config = dict(
    num_hidden_layers=16,
    hidden_size=192,
    num_attention_heads=6,
    num_key_value_heads=1,
    head_dim=32,
    intermediate_size=384,
    vocab_size=7352,
    hidden_act='swiglu',
    norm='rmsnorm',
    norm_place='pre',
    norm_eps=1e-05,
    positions='rope',
    rope_theta=10000.0,
    rope_fraction=1.0,
    qk_norm=False,
    attn_scale=0.177,
    bias='none',
    tie_word_embeddings=False,
    parallel_block=False,
    init='uniform',
    init_std_qkv=0.041,
    init_std_o=0.0,
    init_std_up=0.041,
    init_std_down=0.0,
    optimizer='muon',
    learning_rate=0.0137,
    lr_mult_o=3.0,
    beta1=0.95,
    lr_head=0.00464,
    max_grad_norm=1.0,
    warmup_steps=200,
    schedule='wsd',
    decay_fraction=0.867,
    decay_shape='pow',
    final_lr_fraction=0.1,
    batch_tokens=16384,
    max_seq_len=512,
    doc_mask=True,
    train_tokens=103300000,
    max_steps=6305,
    dataset='wikipedia_en',
)
Each number is 500 + 25 x the weight over its row's rms, rounded and kept within 0 to 999. Layers, rows and columns count from 0. Numbers have three digits each. The size before them is the row's rms in percent of the matrix's.

# layer 6 MLP gate, 384x192, rms 0.233, rows 216-249, columns 0-191
098:492500505511492540495517496469472480522531504544542547519484550504535501524497518474495472476505530477498506480493476531541528520493523504472519506511441492487511489537531445530478508472527488549487500530518492486492485516431468514496536506510461496472523515472493499481500533466527556500493495530529476483512489519510517441492445503505532488474476487505509520469488489485488470529527505529459508469493495500443534495438484521493518506523483520504511534448489500486476525560526464509498474496518490510496515501484531527496476501469517521507467507467472476469515506537507487552
119:476489473533524477457456543495487494470464541504500510482481518561568497509505508480505532429477504511478502467471500486492459463504461471478486516470483483474496494550498473516500509461471502498481494531494515502488501547464539488532558486501459493494483502454516482497499504471469487480486521506486498547529527487523495539493494516538470527510472483547501490442482505461508529524508515494518536455499538476525503465499488508492525505487507517514521526499522499473515511501495477496506539521528497513473452499481488521506482494511470498489504524507488456478478552535502435481
098:466507473558525489503486529507533471508508446512494527542522512465486494486488464529506497530499515518484498497478485468500511513474508484528460487491488518448516475469489533511479527467510520503518488533469529531467512462524478497568499513471514474490532509492510456465542541529509487478486531544542535535501525493500518490541513535486521559458511496497462492486524492480503528494529558490525546522509498498501478485560504533572486500513527505518514501508501490486481506515531516474550484483487521460491476480481503494474490500479510518506449505503487497494541477504492537461
108:512529513503514518499510494523540516509481507480469480493477514519506532508488473536495519565489513495504525459508505506487515514507517463470452506578436510515520506473486528514465461520481513503504531500476504465466506524533482475544500485472490512471498517458457496458488469515511495491490499570500516495520475501483498472482454479528505503535482458460482513497484527481499491467546494505489457477512510499555493479499487518501529506522473485563483511517453520499521490500496536507496503431482500529531544485530480511520440446501512477491482484518482519531512471494531506494
107:489547480507477541477506474503476488519516447513478527512477447483516481509489469495481566472534514536508518476513514503473502490486449534486542511456488523498499450476488478470463468486464538492475502545528474486479480484522539506491521500533494489508473490454494496532541471497503480446500519506481515503491520492477506494531485545525493509529578435536511524490517494543506484495515507489491463460545477477499503505510552524534516486494495507505547494492481503505489509509466545480500519513480509507489479497485510519531510478530472540485495528522453486519487537497498492464
097:488519525446511495502485551431473490469500492505498465521506542514485505531519524529465511542516494520482501514491512431540502498509515485483493473478513461488525509530517527466512491471519514505487539555494456548496521487498525525534495511508503479515500491434501480506487488502446510508492467523490472494504497492488472503485449505487487521511494496487557535467497526520493487527501530507451517511527492496508526467496507432479503495493542489494467531479518509499522532464502498533488547539495504491518516531520492567492463457492488453527480509494500467521518467477509471475
106:537497463443492524463508465502501475519500480530521521498505494534511492505518512483505487486543491493498474498475467509513485494458516548507528514499495519543480590499488501518487507538521517490515509517468474513532486483530485507482514496524478461505493503463478500480500466521484463476515526491460535507452549516481472497462495509534453464522507499486485466520535556514555479525511496468490530501508523531518509483507469501502498521478516555485536514495508451474544463494530508561496536528501479523486449464475508486502503479503468528487498519507506505501466473516462460477
098:481497510506503494520526524499453485497520483545457511492477536505489472456495500528513525495497529450495508457520518506527502484515522501524457513469464541506493554525462494506519508521497519487487473504494462504518452498494502496477538481529489515496519548486458541494495524487478528489489468545538441528484466473503511512497494481493502526502505536455478504523514477522492512529474513508513532478462483476481514496486502462539518483473506512528553516443539485486489477504486560500512485495415464485512533439466459502477488502512528504504497509512521498492531513505456490533
120:496514480543482481505512522470528527484471487505521469522487504475486546512475483501483474516490432473467509528489491470514479505503489478541481478532521473488505515508513499526501500491508523478463507488530482530510473495480472515514520508496510483457583465560552510501490531452558520501488505528517493439472516520509499537493515466536505522491461500481493483519479485512515534568504500520520489497504547518500482523468509500467491492497518512455494463504555488485472571506488488469497509494491459465524529468504455518526524504486496477487529516511527469511485532471489505477
088:522492504565472483517503524491531509495482503487519496485517488490452539546542460525521481524486556479524480506532520511498493501515506503499503485533500533494515463503447538491518530478503496473500501516472470498493517476472459478483449475523495548503508509542524474489503528499467526558498495493505470507493502519531506457523505495463491468461528555542515537491496470516489459526484515503548526492553515475532501519527517465515457474520521520533458494489482509487493503479550469497477496487498517484509510500508533539508457498516506534513495487444504478486531507476439475476
098:517522511482560495516456510539501484491471519490485488476529526497466495535463494533481498485518506495497526516523512496493495516543542481482495540464510491475483476490509525468500497478506504499495524531495496495501537491532480506504457501504478546471518523510490539503527464483538553518520468502498505432518526472455541472495502478556465503500494501487515495495467474495501484510520516521468514479535554531503510478484469494472500479504507472439492494468509485502510499513493436459551512498503488459455476440495481514489442491543504546504480516522505465540477516515474477484
100:471542546536514470473494480488480499512531517493507517492494514510510549528487499489535507498539498472503480515495521524488523517445522505502528479504458506472488530508500537470518533494451486478478560519491469509545562508519508557497525492474447528507527550514491477488522488483523490533465544512485498488490516474497524440495490530510497482491465482499500481500502436496493482502490493482466480515453522502497545490495492494487496533542518512512506484534446503512492484503516487521504505439487486491502524466529536471473489482505542496490518469445492463463556478499523500510
107:471499516475506519478545502445508491490447477466506456504489525534538518541518490534467545478514508446528550482488516494524461486492504471484474473524480526527495459504497492482489533534493502483527506503523450489554470489541511494477528497486526506517477518471532518539488470525541503522466477517484517472479526468497460509511486509510483527481488490470513497518531541476481476473501531539524512430514529488516469517505458508506511443496511493490503494509525489533532509495505482543538518523473511480498493554525495505513462517484530489503511494517506494505424499466515498494
090:524516509494491493476464503564477489517462447547477448474480539441514525471513495480499544478486517467495561524560482503511524512457526467481466489498468536505490555490489503513522459502516511488460523458495479472490485503503546495446503488470549535479481543480554492488480548526496495508494465483544494475496498547492526522507502495499504530515499493503467504531457534500537502519480501543508515472490490494505508500493478478521476485465538525486485502498531519492461534509472489480493513523504477512459504495465473494484482484507510497481497511481508461504476500502507541504
098:480574517517507510518486450478519497484524516510512510473498506523563502483490505514494467538543522536520506513518504511544461495507549499482487476514493484511510505487530461496507527482468494521498510541522482473498488481524518498517488497545531510461477567451515547511463522505494476473511491547480507449515447499504445467481507509486542486481480529481447515498528518514523534478475501517472530519530496527469486461486529491477522469507510515473486545487525502477481494462481502504530514473491496498488487508500507521510482519533480487526546498547495503511487474549517558475
106:492496536486538501508478468521512509474461472499545502507519489450486497475537498523512527486467508506503490494545512483544443496531537512502494515508493485468490495487510519517496529523487497502493525534536506496447484494498509470507496478507521487465525568493472480493470510526474541523462492522511539459528490455534489506498458454457529524427510503484512536508509443508540498521526509463487479505523552523505553518519510463507503504466531493519524516527533515438506490468508540492503522517468535542507513473489515508519476455484517480482506511503489484529504515484463496486
086:506512540482489496517519510513486500511517506556521517486515451475462521482497537515535509451485503538528510536509514523544530501530486484518505470519497546507480484494531451514496495496536517523526505496535527509525472482461564516519503461458519486488516528469563510518475504497486511481511511488535530496477517473469495533491479448465513487490548522520534489538494501532479520535473517485517500482491546507501464482451525483499488516516591532507505519525520494504499539488479514499484503525498517522499543458470465536451518493511490503483521532485461483495496489483478508518
120:488514520449527539507479459508538474521511478492495508493461501499469466488515503544533451554491494450484488511474500510487503516532488478521530466512522488523508493457552475525506492506526456489495509468487486480483477511564514470529439505485543525504477484525495501515484485444530504545518542492483500472530510501514538507502496472483489486474475502489539513479548510505506483505510534476499466495499521521511554504500476536456516505507484521500539471469529549504525494466525482476479507476543503545489502510522489473484450521502470482501470465481465512467498541536498500507
103:455459472521454446452522520493524454480506477484508524529504518489536543514468489549505488531461457493474507497509470529497464515503468524556437521501539485508531508523504487536468529503527560480470501477512469502483484489460494517513514499468506506525507482469523488495488537528479493540509469493511500462516444516471480494492509530530500524478531475431482488504558509511525487550495512556471504508480487526488523499535468496505455470490514507517488522501523482502496516498480516520487467497489497491507516478518525457537505494491538491505515500492471500481496492516501545514
105:520512435484512499515535496519477509530490532508515477480508514483499492530503482524516516509506487504485450512484545529485479555471492481509443483506530511475524499501507522492477480501454500478511545461491481515442571486491542514504530508544506483522485475490468517474498511435493494536480478490556462469504466520514487482484469491478489521482472476454499500512507493493512536502541457464481501533517546506509502466481512504522484457512459475487495508487464481491508462446460478504519510541528509505504513466479458512526473537510482515491498466543464490497539499493487509491
090:524531554512498529514527488523519487475521515483471557504483482530496520482553518518475514508500514510482541477470475477520502492526531470496533507475533476508512496487459502482488534487533488512492480484508547521503490500513519493515467444470536483490469504505520480523528528514514486489554529512566514473506442488518507461558493480463475523489512506464503518479514529494516470502483532446523490524541491512532512523509503504441483534507489527439475511538508494502490519484482531486529479536509510532466500492520493472509465510477475534483511536534501475448512544502514475506
109:497525550526500476488519482515503507466548486486497530522528520509505508526474445497510494515520494465452494477487515458543517550502469504513465472497473513500503539517521548490495503479518504522483525495542520482564518544491510508483526488488533528496480496514500524495494503519531510506480475537566484487514502467542450481498511467550498539509480472472509509494486533483480471511486518479505525493523523502493515471483538484471506513535486533516507476531488504477499539541477484467508516534507497435495498519517512470464508532433496498485525551503548505477515545488547504494
099:484479451486504494509491481529500495503456489463474457519481513482519519508457515481500450510481512492482493545508487500535508532514517509519469528502500485493491482506513507465509476495504528500503509518529475503450457536487512533458503453497500530482530448525528503529478489494484492496514506557507480487521472529485497515493540456480491511474445542462502511508480434485507501505504501526515506501526481487560518483475498472492532480497470495510501475511504427463574526468493487452454527490438494510483482526504514451509499504506503503468496482498499503499480527505478571504
100:457561514469482498495473476483525447493477516494474464466516507442516504496506486518518527453469490491481544493489471521487483574514507485500477503500511475508520491518453436511494503519497484518473511492488500478491515496488517505551488492524486491519483522451511496466498496490507439486508513499523541444562495484512499528496493500534516500522506520497490486508446508483464508452485500547469528466519567551467512501525493481480484489520507503474509515487528477519516481500476513472465504528498513527528528494510512476521515464518493493547498496472511471519496482499558485448
047:439464497510465557511517452487524497494530524465481501541534468504500530511471447509502479522514498485533494485462507487509445507528463521513503484478519467506459513449448513515515477546508522506521478500520471518539496490479489512521544488530497503476494492529478483491546542520507505502478533482539482488502482477455497451516520503512553467497487489482521493501514503484518477530555527475483494503529544498517464510489482496505547539533531468499542542455521528477503552519532500476511520516530504504491495505490509490504537533494477507485517475490477525486542516522503502471
100:505548509504489494508550491479507480500483497553534532472512500493542508475518537498482516466482528472512532497481475535524484536519520474515527506472467501490519463496493543452525522473460495526512502512547505486453498529499517501514523481531476514524479510474518511477531524492498535476522529501555550494483507496536510509509467470561490540485478463475495519479500483485552499504480491547498508491520495519529497502529534528527532528499481493489509535502524499508500455462527502459513493473500512503508502474477506487491452477518480546543448474521497536514523466541484565505
098:486512486526523505520507513510464511503479558514511535502500509484522490481488495519515502452490489452546506477475523491518451506504465521508449511460528509479524561508517503494527530514513548466453489434515475507504504486522491441503527455492513513545482514511453498496553515510519527461483472480495533524520504534484479479518541455516490557463520459490503476494486536457501506500485501477503494519506518503518485484522500530496480457530492491520526466505488468463503501495537494530523549501504510505500463524497477441502469475525510483497522457531497532506526522491517494467
096:539496484524504509495476491462536447523531506475519516488454535512518527487483536507497589522497458461507520502510448476496492530519463491455505486530533503495491497488516503529513516486501466490507516495518528472469458527542480479540507480508537522506481516481501498476497511515468564474480516493538527488488496510497506519533491506466463530512503463532536466466480445496466478488527461506525532468511543507508500488489546522503467470499542538507500509534499505483510518488506532465495564482530513469485484487503513517505513518495569498480515487475515497520474511495470489517
105:490524528503501482510482472513498517465517498451495492503518470495503460506500489473447506492495493456511479488501515468506485503498482495537462467522473478472486445497523547474445466530476520513527502521542468508522494510511466494538503462496495499518504491472482554516518462512494533491542472507538479508455477466483511507519461471533464503501463475515526485519498517525528526539504501491477470492500550498501500485500460466518502466503521436493522490487508504500523493496496497484485484458523464481451489525537543478500488531518542425481509532463512481486474458472505463536
098:491500473490502506505528517515503501478517517484544526455461456500513558532504528451486539436521506470491533482503477529522502532528497463494525467501531464453487477490473514501521480550479495531533535543504514478508509517487525476499527498515507487464522504535481497451491499502549542491479504502514479547519467486479499476522513510502515502463488457506527520539509508474504496482486492469475503478506497460494468562535515525464486507494519508510463569516494539444463511522493521530469499522486480488537499471517550474490493495492543498502499482492493499488504511468509542529
100:479475507455540474467524486485536456463503503546520488521510547502499460500524492486498496480459502445489481467484497490515499512466477467482486536521487476508502453485478503506513556495520492518500513490497476448515473513484520461516489496502523517502494498503503541506496485471555493499518541475504541490491468485502552512459474518500481521457502474487565453525489430479552472506526548485456522501552458471495486521519511512475539484567485554514511508505491482485461491506469506490494515494494494527487477524493512499503483501525502480496468487504496511456486524502499508527
115:539525479507509490478475469510466469532470535485540467510495488488487510500508518512520548487506503470498470502494459506510541537519496480518491484533485549468484490469513538521497524486501546497502483557461505508500509513494519524477529489506506477453496499528474501503505520508523561517505489503585533475503524468499495500518480484525510527465502463505530530473497476510510529497515490470520487479494497477524475485461478507482461479511494475520470557482500455528496473531497500425527490518467531513497522475516508528537482522495525557468488513489457528558540471504521495512
080:508538474510513476509502511464490482535510537546465484534490471524478519491498479476534522488573491546495533509488519500541469449455518492493477486517481533492501501497508513490486495483538484501524539536469509502523465461489502488501519482514506497495548526485497471483491500489495468465516520511492501450470491495507463482439530469507485470454522490490498521497469514529523544539508543526540510503510505485494560530484524524524496527562494497470511524462491466508453519497471556532504496514486546492499501522504488523459518492517459484485523533508502554521504505470516487503
103:500513512498500478525481516505476503488450492473528473516519495490489553478464518485446467479491522523502517490476489545515520493520446552501444534515489454532511505524474535502488514488489469510454501517523533517518525524443505460525493504497533542494502481504519526505494520523466512482506472533508532467496498482513505487447509545502515488523468535463478447492505481486495467527467552507484540501508463506506483504518531553471473508510497470521466516520500483515495503509516477531530501488481477439452515524433489492504517496540502509495498482527454504495524519476515498467